config = dict(
    tie_word_embeddings=True,
    final_lr_fraction=0.0,
    train_tokens=158000000,
    max_steps=5216,
)
Each number is 128 + 32 x the weight over its row's rms, rounded and kept within 0 to 255. Layers, rows and columns count from 0. Numbers have three digits each. The size before them is the row's rms in percent of the matrix's.

# layer 5 MLP up, 256x96, rms 0.134, rows 82-154, columns 0-95
108:115126153151117105074158128160100125099193139130080145112076091106160131127153136092148132127142128149108156123180135094114056199133056157124141054177108156098170093100072098074098207131157118112108125116083108146084090166165073122112111144083139110097145136147119128098098080140139090137
118:073143177087158142154164122107096180088123129126079147127123127182132071080164123125106188123127157144105099114164115102084149121120151133105146113098107121113112061078106107105149137113123094209097161133078121114125177114140067094065168159138092162139115098170142110095148143160062190084
097:098068135123144097176138125163094084080109151159121106089096116094107091143099139191170133110148128131105091123166151104099159152140114079146136119105106123080123136143067146125166136167119134071082220109116137169082160166144098136113134146169128192112074077143141124140095137141231111128
096:155127126187173149146151129101199107143102125140131093207140082179162150147131123125164137097188098140099141115114182149093113151171128089108150123117137148147115159123095134094118137152124163170121132091155068163147081150163128117033143083161113126118150057151109124074084159051103124147
082:051104101155178171173133083177152170113100164101104084130137142146158054113140091154119173168154094161128122133089134145101119160128117137096124141091150092137106122199155175105154073126127156138098106079077099200148110143147077161109149143153114140197199153125113137090105105143152132118
103:125063132130116099097159112153113160091187159176115130116123146151181120152159125168083139136160134141116135123132104086139124106167117092125197107067124129103156171119158146126162124208099109065177133087079041115128083136150131134161091136139135158094212126123172145099069118094155145146
089:186144100082107108088114166143087154158157139113103148140120096112156089052158135124122118114176131148142170069158057113176112100090072133107129147104125127093112144138106126120139084130120096166107145105075168125083061154173130106121092095137080133143092196114152108129075112108068068175
092:151106141090152112134100129156147106037159079050114155129106105066136124065080153114123109152071142132105130107128148110111162134132133074150109122101068116109081141159151179158154089174128106100144128116081129171118108162135119096195093135163104140118097081146208143122111137083121118057
083:126127139113150091165160117152109126174094080162112056149139136138164108136175090107104121087117116144104179097180055106100082136118092119150138131147089154214165098145177132139123066108094207115128087106078094155103136138120105173125110118162124113162147137123138204088134094170091125093
098:085114146124144117159164076107107162092123139185102092084142157097153156144158134128123077057053167120124140077145109143074100091125122086182116075126101128106094172194131157082156141112130107187126149098158143169163114119088128113099078114152098098178121164158103113078085099149120170098
087:136082088101102098128133105087116137141108139116099088161111123115119156160160115099138103126124148158089147145124099141139129192122125113109131152090122158068183121186211155141089158121123090155189194105111132076158159103151080113125023096110112107156109159137189072112110121138083165173
114:084088056131132139158148164110165161102124135180108138199166077105160140107112130124108135080124165109091176097147124064116138139125095098138106148192094145111142088182097115098121149140102168108167192103076179088127125171151126148109113064129143198164170120138108158121098174088134110153
076:205107131131078140103154103130152132191083097117111097171077081180178167155133134093151117114148138169130136130094085169132084103200112183135134164098136118129140084112170148169115121120131143105139162149102185031164119139114151176097125108088101107138156180154148121136166131137091149180
092:186088178083087204109099130169095149152117136116112123122090137130124132103131146142137145061139137157131196083183097092134163111119094125116123154153104139143160170103135071143118081141111127111176153126116118106177100170127130159140140165064099216163113111140133100124116038137120138057
095:127120174100130135085098101157162116130107069159120138112173085133139169105150153131161094112135134139101126132172082094072080153083164206144191108122138121089123164177154139200116207150145121119169137125080125162110143175138126131157084152060114154133132088161206110126153127103172149137
084:153106121114175115132192110081065114130133136083126152138149143092081120096141122237161144140154111118093160066179126074131146104105120160058087127148090145079078219152100121110135153101130093136131122116166117150132137128163157081135095144104132168139169175113128143137106158183153119100
093:143068117103163125123118152147120098103064205095131103166097105131112151136137134106116154172108115121077146146089145107134140177095119099078083068156158170156098135236096119103121105110104132130156149139156141094159188165143103116130151066108125170164121093148147142170121146153170074064
110:125154144121138107074110115167116158094160120133091140139157150163119138107095148158088168116126164188098130064099111111123139143064156159138077083109157138096137198085117096089178122149126117090196146122070165146150175159143129163126136199201077091117112137127127090107073067142113137111
086:116078099102189157181074138111163190087162164132119159071149080135137130088121158154169085059146115164142178147183074127151094109131114163180140143104126161166182086096103143133136106087110084116152104102190148184135130110164095121168159154131113171136132166122151150096111124142139125082
084:154145105141088111098162118142101108162136159112127133101126169132163173113142130104090151147115135135164142131138061052118166100173105132090188137177114142099163141155163153100140064173102093170100132117171210138135120151169100129072071092079107075198097169123178107147126149155146141151
077:141063104103187177119159183194171148110143136120117092151138083118144140110187151120124112092143130185096134117146110134072125061140097098109135093099094125092106137155095197131157117118133087121103101125087156116149099195078154148121117159140075090123083117113162174066110126058114145106
086:120095114062173134105120119133119103051113144120118130184178137107105062108117188130102147089084130129112123093171177131114183168091150084126077150115148131157132085154084085093169146096114089129120147162137097154122139136106109144097100121192070138112098018153096147122101144131136121092
109:162106147152088080171145152170113112116129148070118090092100137154195128118105112131182139101145159145191111134107073107112136146082118101056178107149129134108114074129081140122137142102076170090145109116112134085153111153161072108053141123021114136130143102154093123101068153136136146119
087:140179132135079156183168070132144072131109100116109188191088124163140113119139071072132207159136143147129104126106088116094134168144135135119142163183125143148184083129128123140136133129152196091151153113113105138166096149170135172089103107120097126112176110138089045118110190100145171127
102:110136190181078122102144145114136101107100139051089138127128109102114099110147093067114135140163125173125138112159119142128101106168111095127062057155156161155175143067171040100135160098125139143090105135094162135132198132157122135105098169178115105158176129153176154135156152143173146088
104:130139119112127138173140103105147173120121159078105112167082127088058174189116082145116096091136166127154151115098116130123143124137107117203171148191127158086157151119098138081110112150045105060112112101149136168154141180166125146089128156190118095114122123141159115173107109086086054119
097:142120148145137125130182129134169126119125194127081143164191111141153122103049118134128096115042147179142151092138143114081100102159136101137068147150121125108179122191198130127187171157115140134134088091144093120154063098121100131118079092147162122206127112157145120082096095094135108125
108:115138151117119166135142140135098181104071160146134122186182100125153112055065086169124112143132157139166142085134144142078100070120133108121181233120152141117166106159129118139129106122100097085134140124116159164144170170127136196119113143119093100135136063147075099146089067180114103118
112:118106132124101180185139088125117126131155142149094093164148102125110145125116136128068156111142147138177150137105119143113111129108173139097135179205072167110124080182106158115102135050137192119100160089128171118093088160153107137122167167149181175084133159163234101147106164144153132129
109:179119148086187125169125155069081116071141117130113108102121127128167123099130123145119141104141162128091090155107086130142165212140090124112189099131105147091109084147086102116097126144103107093132075106098077133075166168137095124094172092175115170120100167143132208085099067118165100117
110:090121107132135034079139112144186088102148118116115140142055106165132195094117075070109121126113152188094148122193178129121096122148101143148122078123124170139188116153116083174160077145144111171091155098139150135140152122177147098087126160121106121137113175153100122108185097152142110082
103:117123090127160091131131098117178100104106150150124119131101093132175146150172101165093081103096104138045152170137087105137164095122155128104136081130156143163108081100113180114167155157112123141152131090111098119159121149146176046037144092222118161120170082153120121165087161111107131129
098:060143092169082113089140142142092159109129164132109125138089120120126133075085110093119068091172152160109151105115152158176137096109109143140130096132101144091208162190169113046130071124110120121120106160192151199095152145144143178101096179174099128118108108136135144104100132116090102083
080:145116104129143092062142188161087109137093081131118116125153110105188104054102088110071144081192151123107124142160136114146070086133112160105110096155075163076134148146110088090124124132129143135128132121154157090049104192077132149137109100132137092132070101136075131162106105171107085163
094:080099112112055111106163102113121112097107106172124100137153125127142154059161184138056181066141128080134148176146098104167096209133082153151124129166099134116117130055095141170146134108122138136083111109094150116155107168109147187127154153099127107181147112160147160072091150117162114089
118:126157089106123109133155142122128147119135126039098119070180144067082146105180119095093157099078161139182138085125163113050121102112105080136164111137101134149129123082136134160133116121111073092157109109096143112135111136128081137101120110135139159149170137163142116049115251145119129115
112:100118115131189176090077151123128181090123095178109102161140117132108101106138083152090138084206149162141139143116147117097125109108141157150155111053107111115129132122108126082138177068146151103171153093095112132153110145133128163118098163148063068099204122146093150084175111055081110119
107:096110143065088108119166051137115156126158209146098182136087144171193165080148153143045162158141181124139118107162123119138106103119110112110127092098108181118156087115158094081148165131131097151119103159066098135119176132141097128110170144147143149119166153151126112099138155165197085115
086:192139047099130084105141194147116201119113146122134095141098124158117214159121142166128110121021152137101131147123127129139122174081132149161149148104101169113145112138123097078171159176138122106084130111105065091190140151155171153131161121057123124117117112134141121142081131126102143112
096:118093122115165131127164096175025133100114112093099114183077181100142151088172099176118126157168181147113128118087134158089096098124202104094159122132135168102148164124123137060130108171104125143130122144095173167076151144185080121125102122154114109138091122127200151158097097108102151145
086:173140091101142103120198100181115103113099151134121126174148117092108131102191150187121125105163187154127156118154118116123130056165082146108146117152094154153180100107150100131147070162046088070129095138131138094124144162132085133114058098101107118131183170116193142151122135169125085142
094:164112133079114059068117104121148102154199145089133120172109136155121172164157090100126137122131134180097153134165132134120085175113092141150140108197081150114101146149223124112113096156095131131164089115152114090071166157121120124091134107107108105171111138161101096145073129136125072212
104:094151123092094103138107096117091086109161107166110163155109087168149184082164121123177152135124128135227096127135199134142082113165155077042125129130117141150141173166180129077180107114150128134147092132107110174125099129128102111166127069142149103098168155162147174137061113151137145124
100:095160073124128159095189135114090092117104062096119147160171169118079174178167106102107163088193154127154153152132136086109115162110150163099086151113160142174168149199081103146173092143165138067143159084118109099103080133131125169116103136152096106120142112149132107098150175074091103106
110:140141149131208116126140083128102154101148064106108131142101134151176090168135116135147140131185170125092127148084124100096137175166127088124105076142134133133129140138145184108150147084143120063210165088120161112167116139149131137086184060138105155135138062156208091087169136121167106124
102:146134152047133150129098118128126098113066161139126193101139122107170105073129106123152097079098128160128183146164129082119146124205051127129143097151080116063152192110145121186175100126110109135164127124111158090189148145135073136069130091133109119139131164160066125159112154124127119102
100:078113109141118172147140141090121114152073138135091105125114147125162085189168124196113165132139127115102116125149136187106145160162088113116155166074129137064130104189161160145172177142161104179192100064106126127190110095121121165083110125169074079146133094158097156080092107112109140153
083:143131096120107128202141136150154089133166128110147105130093113070158092076149095155202201134173174112154161079135101088092144125147101104149148098148079135127119131137094083109160125131069093105109051103117098177122170175141152148119081108146088090079156115119105153089085183137164124125
078:098135111128160095090093093128120115117135126114145082169169126145173161140209112152142128101124165137146193130170123132113100085154062076110113110185115178119113125183100126130103113130109124078121110125153170140116034168065102150096133153174091105120185121115088150191185093105147133113
105:131120107145097081139126144097147170129101160098111169170103107125103084147077163090154175128101146173088144162182109131130121179085141117144139111088051109118109099121167092054097111085088120154060184117080131138170076135163118143140169093146098148154138065139205157146122131096140115118
105:140091155109109104091115157100113159119141124173110150200153117160163135125118109096093139113126164100102136031082141107138103082144069087165133107131125125082088113132155122055137163136152151136128089076171125159098171174141151135136094107149148057111078158152147092087147032155142122131
096:082142136060118117155139128078070144142189130192093082139191124147151122053156162153126098172115107148084117187183126086095135125109150147075124157131096161101140087177122139153153155100133090167125084105128077109121107179084169159153142128127114077172089119153121142152162156165096148119
093:190118086096135145156197123065100095129119148137106138132083086043089117096181111152137099173124200124093135139101154175129096120126134138156117139145108150103181106166162094087136159163133181148176173111154144106178092147139093136107132141123111149148115090151074114089146063065123114100
101:103126116142131102138182158167155175127085092152110123119111070125139066114159121092201076087085145163082138150076116106116108175139158125098092146094164146083116065181126120095175154133171093123204130100103201155111124148139095165114096134121173157129131121148121130123097190156120165093
103:138074132165118146137143132156127113119181071132107153139101074125151061081170123112135162127158116130124137095172097165078158151130094157109187115114160108081124152153114109086175199172164108191101157128149144171054147132139072142124102160144102126116058171159151196125101095153118116117
092:133130099103185106103107162184168145096068112155116198119096089121117176097192135125169152058117141127135119144139148170093127149098112095150129114144115176142160123104112135087132104115146140080095083122176079150138086160114072164147111119157077151185157113145167193116114123158111168051
104:111090103140139144110160122136093188137152107117113132188121100080125109142100124139166134111142174132129184202112152081084141116096151072114119128146093138094117132111179225108170086165127122137114123111112164132124127151115099140177092096145101104101089083144164180189041184116091162136
089:151148103152124094119178098125099174149140089178110154186073086193109163137115058105077097109124155122073146158125110162134126126103097148136103090125141162102146105149116116147199145079179132124152103132080097095166152139140129124146157171106052196137152103126141108078113175181159158099
087:142121112147108124137096083116101040109130089157099141189122076098086108122132078088094148136082098122145082125144108127098160109171084104141120131092121133127139116100141140072158125104164189119041151102065126148126106150157148158061110119153076188190166118124098153100114145076166130107
111:194078160128146091104105124157123147091120085111111125071143115179215075175140144131178094098089136153124120083104093105129134113143108089068134148106123152078134104160125155152175058133117124134122161148172142082114184181161121190159149108106112186084160163146104103079148139127146133136
110:108152100161113147100089147154075139116089130148125113171097108143116123157092109105077161089107119131175156092076151113094190107105116129146090136104112163074068153171169184164157084162125127091098129126105136122142100140164071191056074132089114064148136120138060135131107163184136113113
103:104082171124126068099112138104157105149088116081115126142123178166198123124126108130154115154150133181082096173164046147134146062102143130089152109168102154126200087114147203124118164139138109145135126142136051156112172139178130105126143120185091156118141096146150124190128142177159121143
094:094125114191103128154165068154080108107080133146119150149086128145126109080157120115134129111181153114109158085096111109080135095136115107152060113156077173138175135146136117108188121216081150144160143106153164130096136136103109111097061153098102161141158153128105112171162156168153090043
110:156145081150159107089132181132084136118136106164105096178097163142094119098074149138102117138130189136179138157184130144137137106176136108096172070124092147150085163143112196133124184092168088176120134095128138117070121130124086152157160138118110069151172081153141092127055174151162152089
078:119151135113122124120143108132182119170186143151143129165100091168127177152196210156233086092131157108121201126127128106105088130125127167094101063136126140172163149118128106151122126094094119131125107137120060092107139172159116150106127103090113078097169064129119106108121127185102131088
100:190096149096125114100092157110172156117117141160108061080147050166073086191103081177155156141155143135129125080158109129120137143158119063157121133175146148117166132109108155105157163130156129145100071128129114148134197155126113097121122153128095176107137107170190121147072204098115134140
105:167119077108125115136173103113174115126140112136117119134162175090175102080181156109039122163124150160142170112182081137115157100090087109095120128137136170136123133158146157093147117128116116145134136126095199143159133145158085182064187134164069133105081130113184061091136162103130183129
110:144106126167067131136120151167148126109104150149124156219090120119172161137133058122143158138113117156128143092123108118117127089161136133144088059166158195108126140156151091129121142197118090132139153056143130132113099154172125166107132048166104099139181111137191208179111135148110117145
098:145097156104110119102154102126138124117106200076136167143109180171129165119143090084089120134075134155126156160103213102087073167108129103068149066069115158113081126083160148166155135140158140131143142140131090099157099165141121165056112098114105076183119173148167096130156151141103135101
097:120063105119126130181084114174131170108073106156116131152144185111100119118140135150156194147164115151139079161167115150161120105100167116095150210158091123155126187193127181138117074128099121111151152114111142099066146127112118142037145117138054104096113095157177138141118120139131098157
111:155141116088084131126179137120109061164183139118089128176125111146185181123101165119139204141105139163122157077153179083070056139140123128133108117174136110090093094137152085137149152140117104119178147105104102135103161137124132136129138192151123076124138095146179091169117060093098190117
084:130143101141089117138123109132098189143082142126124106141139100121139128088123200113184156066125125162114154114115066091099131082175106123123163228100095119143154154160088171109104128162125129094069048094124127130100071133135103144085153139110081164190175150122163113133121113195115128137
090:106115145135170103101107176102098121097181129129097150122086093073133107109174124157118089166122143134100173156105099122147148144123093130132133080143161150107182160101121133101216124151106139174117099129120148153126088138131117049158110066177095200150168166138100163207081070138147099107
# layer 5 MLP down (transposed), 256x96, rms 0.123, rows 82-153, columns 0-95
104:119108120179153129134176176105173143150093136131108063152124149149089090104118127212147103101136173146089073117155118149128169155043105151143122152094120123187096094099157099165150163116180178168125131128148121168170139125068155143082196130089090111103097141108154147160141113125165182120
119:082132065125114165088149136151111185150208101103174099103163089114160059138137131181135140149158080116074138085123086125122127124109106137121078149134122144133139176063084062149116148157084128089154160098089118172110187088141146084108115129168169126124123152169134082084130103114080138143
095:145125079117092114125157100165100183152115139099161116131174161074151203099119110112094102135103112148145112103159164102120155101155123188096155151146080071088126163080172196111089131155143163135138127158110130101119157125121099173157115090107130174052153139060071092168112116110083088155
102:062114141201203092106136101158143156133136153096117135138189169130137145127181159159142119122121134139137102143089089092131178135110120166109116124054099071139088154160128204143114119128077117156156142133099144176148100117123112159109107132056144103106083144097042140104160086184140117141
093:150072107169157101082162098150139137151107113142114085152115115172094136127133138134132098165164117089148145134125123142115160091112124123146128130149116111089152142134131102190132131125082113130116104161134135090197233136082172129147132114091157141115159119008157193091120121122111037081
103:072075168155137098115178096121138181185150089134157152125167130143179108141126093150128154074110091080131097050134144140120137095100112187144211153104152116147078148152115114145080160164180191170080149109052139156139128137101106107107133137161142100091131130174102172145140129102123133111
093:172142091103085099151139108142136102164120096127130131143101111126127169128128155126102131146081127154176124098119146140117133097085171149102087112071123132137153067123087073104115170140114118115104191143123146116107069163143174134124178167141092172142136162000100122144135078046149121156
099:165151103096168113186149161161121172141179126108118195177134112134129120073127099134147083149102093098171084106146119185147112119114136132104117074057151093143123145081160140114117113079191154182145087144132169115100121050136111125111152078150110118108103200133124106136157133051119115169
092:141140112162132154084111122128142136018154151084130160096135108160124148109118182202140149124154147101139079122097190131124139098102162166106082129156145129053103120125094122088147168126152064095125167153158116113194129131156131098112126162096119159110118138035146088142104162111169180131
102:104133165116115093154104132112080126146124115134092140064147104102152164163147191157181135145106176153114119193115151165158143123085145149117122138134165117110142136115176093175112092138093100174133108156154095168229142132184192090190170118114062133172127122078089149135131168155142154149
091:146058084108149118126169177098137102106127064156148188194153179116160138177129102127201141124135099093116082130137144135176136144136146132180171079173065156112088110124178099118128177101106105099101098105081101150142145139156098148159117156182115197120095138091083140135085146118134145146
106:178154170105113133132113170176117141100142086092172177102111131148106092146114185107124172140070124106143125107086100155085070122120146137133103124064095094159121139087074073131161128156188066199156108076112121163167126126152095108078161154146162128105168158112140112135182171174101142112
077:074106119128131120176102111095118104001134124130151151099174201085102126126133087176120167141127131093113109121150130093149156147113136097124133108150153139094085130126079136056137164117132126143110124102151138255122109098134083149140141130171147149103115070093092140116081134137129138108
092:132147147083153116087124094151142195156089169111083103146111200138160138111160164082152106115139133127083155047102067142161130116123145143172127113145120047138140132116163146167096092069072140172138097130188128129165081121125147126132150129151144170113145159065113186086087096128101131166
092:063180179064144149072134073133116085132153094057106124085149134137119174139114131178151069145151102116104136053108115123139095068149121163085067130101152094149134118127068122175127141187087094111081109090111158145157104176123164107150149116092086140115121126090133144112125130122110182114
088:127119125112140139099159140140184132174201100124130150121154176101152173141081122114143124173111150088124102184155126206199117111117197134164115117158180051143121081126105122120118132089192158137093123127149107132149124121173130135162154122124153142137093177053065188124137156121144172156
098:109105140090111164174170138119156117195129172188096090194175097073130071136139090147088163179160123113196090141111106120158098129099113139143098149155170138131094128118050169142162129078112160138131144091088137167080112119096119120216107129129148187110094114124169109103112126132122134117
107:164082170093126175138134162170109120129205092110121146130128178130060182080145076147115128111185100124170133185118151117087126136137135077101121119144111151138175087102169126167099120157102138125112090112150097222109093149121114149157120094087179171116111154115101099114118130100164105210
092:093106098127145145132151100128151169127148122101160091128179136094133130120176138146124102113135162150161161130093119141040118130193108180069154108149077104144189137182144181109114185197113105137113134151169151121167131069115107124066127095081194128146157148071099132090151097136070123132
093:088171112139105156122147160101140185157199136100174113147193089154129160153105149094138114150058076098106181143180099114148096095116144138160088152083113120100117122078104087113176116145126177156107142145111054151131074103161130131138139165144122148112119115057144199098187125098147152113
091:130069098105109129080112151123118116135167086117147089091114157081131109140148111129102111136182102161107111095187117174104133126133132124124111157108128090098136140081105124099131095111134151103109118097129209157108083129053203151146075139155104171102103123024086109108132050117071150142
093:165143114104108128084110146145131111098129163121162150146035112121146125126116116132160085119118152112101136110119094122153111100101113143085163118177135151129174133054173143152037103134128148135066081170106149131091132121094135171123155090124114174156150196063099086129128082163133169218
103:112107159104085115156173170096151202111110070140163175155118103168151094102195134088107133111146143102094098140165154103146131159117086087153146162141147089154124114113085118172089132137080100080107148186118087130040142158109157081177106148125109149118140145128141180142140171114198176149
092:117123144126128127096095174123069134139129137079169162148164158165111176140096153092138086063095140120110111098148189061104091108185131091120123121113124166129126119060100140090134117122103124116157126148143122165092081106099182079161108224161119081115143133128097090150154129149039158107
101:122121074105108107131153156116156155112111104089143140131101158096196163126096145103163152181165124132093089134174091112140130109106086106116152149099105156086086127197080179122159117167072075099069185116139125068106138123177181135124147090108149144063138092112174164092078160116157096108
099:212095127098112092066193098159063088081145119119115134147188114203119157115115159092177151130117132086142181141116158084084177133129118090116091117088090103156154143105130136110118145158186096150106126100162118142102167108108147150168147104092105138122137159150126081186130183125097177134
097:140084164139130141110153182162117151099148087174145115120132086107090160148081122079153208112148139103128095152097135143146125155127070097100091126136170129137146116159154162151174127170155119117064119138107060138033130094200160133151174164115113177109137117178149073118103156111154124076
101:123133107090144111121116099128142062149101103179101141139162120104147144106105139110163161128106050098160152174087137040155044109129157085127069166172118088157101131130121100111090103087146144086087110122142103120209102149132092144168158156184170120158183135120151125156127126077125117093
107:110141095122110133094099080173147155111173106202122160106102170123201103148159100213105139098144121089090142176136168106158170150142124090155088136126127101096127182163151143117164142146147084094147148149085097079155128076120135128108133149115164154194171123147103137070059117102139085164
106:174153142065141119174156094116101139157133089054126169146169167093109109048112125162113095137162104136106197124162130137078176075128106083107188147143166149066165116161134123153075136101121158162124123136164160171162119067114126167108127119114106096159093096143074134136095119148089140165
109:079120141123118072122161134118106114140125161095172146114152184127154138114128174125158135161135080105159107141125109143074145067149166100145164194138152119119097075110138131164134138132105141062194101095164110132113121143139174201135143145129126180154041137151139113076133138067214092097
100:117123113109135193204119102069125142190124123162193123145156150123212135070147165181122140079168103176085103104134129151165110087160102165149114106112125115129102177115117101161151123114097175130118158123128194145109191103113101102087124115114091099088107103155113164085135108054116135131
097:160163097148187064142165173084077085153187065109211133100180129101143182135122139141141105182149090112141123094096128099133154133150087096117126087134191173172155127062112135151120149115096134191152081087149161112109166136158146093091131131141120138114130097074111111103101092131141109122
088:105127165180165133181121117139181091163139136090130117132160107123158127130169128195152148130136046126134074131141143150117121226141105155152103103107160072164059138125139176152120104164135102140093134093122130116140177119126110182133119113128153152128115116046150039170175109090108113131
095:121108117102115122181218139158115100111119172139200116149116127091153139182067135127109082163089178135106083127144158129112114146133112111152106141147114176188134204110070135094121132159153114093134134156096145136093104130110160083165151121051098158074171119138139137132166139085074072157
109:138160147189129122096189159142086155143156170135161094148056032144129076120111161152152138122131128154115188140140116156134134142125108130102089064136207114099077196098113073088150149124128088115149137109146148101157138128169133147138111184125173136136105153116098104070073088142154104118
111:196125075115119136147176124157138136172150109109135157116165135084088128105134158098140175167113089129159064170139061057127122121148132144127126149132126183118100195081129111126110167034185131159112152116133140161133188066129101081172079115112143092149113139125120151133187088125121134104
101:082109125124152113126084098141157138118129104104105108114181135184130120112057114134185038152105131153155136147062166124088113065165140174124071138136139135166103189073143194154120075148120114061087117112118112131134133092114120092157118125098097134056120091139152160173137118127109174157
087:100089163135213184096114115119169165135122133064088130116131198118127094121148113161091097120145184107122128152083078100113182120171097037132176137122166109119130086128196139128086095109147132125095131145103136087104149159110155100144161184066132110140115111094149167111159094153165141149
099:120121203155155140130136120156071120109137113069086119188145120102105140130169143125108101153148118107158055071120157147133167123083190144140138141093130151174096204104104113149120157109121098063141146148103138142079152143172120141106163114153102084150076142030166118140156118097187149123
107:142153076208113115104136065116114125107134146103156091136105162114152145050169088147131124174119146140105181117126111122110148097164066145099154107122091140168163117135114097130097122146064077117108154182124143082177174152113150134139079084069183152102141145075080151138164073154124136171
098:078167111112138084168130117113119147153143217089182078151088125127120119133255122104104084130129187144093130123170139130104124068116116159169050119150091086103127121100065179135121116121174099123138138132162139132130121145077157118137113140069127151147154135101107133124092142120089159143
102:091168138105117116152180092132118076124099144138154128133101166124141142056122150117104119145055114106112153117165140143154110075149115162177129190152071119155055146075114151112111196105168078138111073168139204094164093144131143133085104176099092130132123149137118101071161140158098112169
100:107136166078165108208126095161169116176139147118121072121146112147119138131163185158161101140099177157100123070111116153099155068116115128087130203196122126121063124108162143081149129123102114197080132167112138140164101150144140140154112111194167115180116117122101142148126047122142135140
103:175136113132113114083085150093092169090136133148184148073075155169176184105117153165106100167120146081140153102131054137149160117179131157063096130129174107188124135161118085136153055123141120149054167149171100081152099122148105155147151094125079152124098123113102140123152141159087150121
098:155180136198164167144166148133095130132132128151125150167104150218157092188069167147095118114156114129088078082128123153127163117141125113189101115132084133180121120131106162126121151118155112120095103143109139178156108120133182139129159133111128085183138058107143125236116185149137120152
101:186160137143126158052179126151118165126129137104198124169127118147121173103128103173161062145198113143093110084197143152127059097118070143157125135090146137083173149149101095086062158163131126128119154136162155145109156082084108137162091131174153074125112130143144146138138162127101171108
094:137104145129172161159084085166117129178153091105110148169113128096095128136131112140189146120142153144125150101100167152151171076132128175160149098132132100125140090148153108137131106113095123087182122125086147127128185175160178161134078111069126102142141163004093142145131030129098128146
090:101057105104141099074158115143101109134183078150147129152146123118169123136145088078170081112113146113145150153151127116093124106128145120112123146128144133140096132110136134171136126165114107135125148143130095152133119066083164119175109153164071157149128147000116139169202133148169111167
102:121155097080182136124150079180157129154154136097130124146138155088110135100140110140124087133153164100100108075113056124083165146145134172116093100088107131119176160163156119172163074204109136094188094127175144156097114107139118143087147152110090134077134081058079092081141140125069110153
102:116145190183113124146177152087131121163088198118100187139118164083092130162182149111163149153125083072142192109155126118133078105060152170115095151114139112112134146123139143141116105117115130087170106116124169110143176141169154140101168160128149102066138143164108156095051090118056142136
098:060090059142112118142186179108087136190101167110131156151113188070176158107157161133176140105101101136101159126159106143119159152094130153113115151135082106089113127104121163121169133100074080091122151154129136129111185119119150154086153067183154145169092084168100139073109120099084135150
093:103092123125196108087142085136117125108119105112108106138079135115054111051147178225138124139142123119119066089107142093142142120141070103112152139181094104132087100125138115141159137097119070105118135100139149157147178085163104124179090143137085182138069106098075105129123155118108066124
095:171106141165162143085125064155127175118122153125146140135207098102095095118059135124121128126115111129137159075165130132167100119098148146090108109113152137087084118143126136073118117107122121132165160155106097118166061168193195180158135098108195143138097144081090128107143168135199151067
101:158108108093140132131132074170163088112100130167109120127156099153078148142096062116128123193080118135074057197110132110191125116190121105149081103101199127120124116156089107121178109110118151083081107132115076097130109139136133042148153130097132141140149075113133149132136103188095128162
113:089166073052168073136140156195122119145110095123167174104126106129082135138114098177131124091145126075088114142101137147109153195165115150129093109143123159139161116110070141052123126115105108088112141120154097134114123129128107120137125169119119221169157128069144193106079144139147088070
099:118097093156090115202211167161130175094145105140112143087170070080137142158102148129118066153141118084126115073076073124123110175148120168100108093108061087143120179074130140149125117157194135117113098163153166122148106074119123110147153161146114160084139098068140122145128130089135103128
091:156129163130151152176069109135124155182085162101118139137129131155181195114107170150148162103105123110157131138148130167121119140124123161121097135143090078122105070158080150151112065188088181127070140090075107138107119152153102163096070175085160138123181069085119094153097144088165163109
097:145118171072139135080109113160146194175147208188119140149197175101194106136088146159168132089179144128112160117111117147104152162093166142162129064146166120196134100146125171110129113128155108159111109100139124125134169111161069120152124132100164110153115152031120140150127098134104119145
102:145160107097168144151094122143136130137055105129145148134126144162113128148129148124191111154066108119074136120118149146155122145095116109037148150184131114176071181103077137098093051130145144111144162118090122160098143161154220126149103116103159162122091171144099103099137155097138154051
103:101151135109138135105139182090147162123104109159105147110095133071139190169148141208175115162130155113068161117117084117128160108082098176123086126125052087113197135081098094123113100121144101172098114100139176141189109086191150139136155063168107120181130142114111103128111158137169140128
098:093115183124116091199090101141109121136130126132103128117121182104156165188088128188182123156150115140180076132090144041131152103147113164135143123107133117179168140149079161160128111164109087097151151117108160116140093168146123105120085184122141200101081089087152071153183143135155108119
120:137184139174122092137156102164121140102124135137162164105161116093116078119146087156157143146167148067111114125100133115088116136128112133167097080183068126134137156121081103117141168163090084120125174128137130150120142131080180113103065144064150121095122180036122108171127194164205103133
100:093148123146166146087143100128161134158134174159125161109062074142103170082124120179065116170129167173140100133199102183152158131174121178058146125147139141159145132135124089120151095097118095131135149153136115105154121096094109159191190188156096131199149137139087164140118143092096138168
101:130156092173131111178122074162143099170125050150129202078110110132101116144136099120144142120163121106138148135194101126098130146090146190092119158113145169119171135094124081156152209130140111130172095174149108085164156120107193126075184092104151142103106111065146136121084118176161124129
096:157060131140139168175173148110079176122088116125093180153178134110135102128105115140144163099076089116146125110145123131171124145163129077108128099131175104148161126066086072146173132081124125104085165165124158185114180146150142154153148175102133181196111160104154129138147155127081097053
105:136083074068148057171164138143147112160148074094166176126105171094156146130095088099080146106098145107083145174168078166136108134130062114165109111163110111112121121141133125160122062172083099145158143110116144107146117101122125097121157130124147125153078175048144161145186123079149078140
107:174160063060100148125179103121110140132138173148074068110119145141145128163167120154193109106129166067136109118168161137113148120118140178130060108114139091114147176154119158107197085125103106097092099125133182124111130170146113110155120117146147132041117091119058146122158110162120187110
097:118137074153110076182171101086106153152111129120091140104165079043129179093136105114185140130155163162141134160169111176097140121115168114190100148188124105092142163146138113161092142101170158132077080191126115162130153123132118104100134146160122173150112110122092173130115124230137137131
097:152151146025113163161166136114078125140120133150133153108180123140081123130111163103109162166179146146120126123103010097143145116164120126067175131134154113141124106163168098128182077112091101117099151145136138148198135167138097096155146162178153147154094146140135113176123106063113145099
105:119171155112120110150081129092189127088098144117151098133100089132081127157117101112035128151112086066197145180128105114154122136177148125123098080140114157148134179101130120138099097050152140106112166104161147132204143155093179137120120107140139059111141152152185181127145111128072135107
092:081108039080148116103140125165055149170074162139131146115124122096155130094094144121146109156156146174127129072115117133136156139148104113171125128197141080184177085188146133099092066137115112073114079089094141132110121137122185166128152173160133106124147191121141108104159092166152158151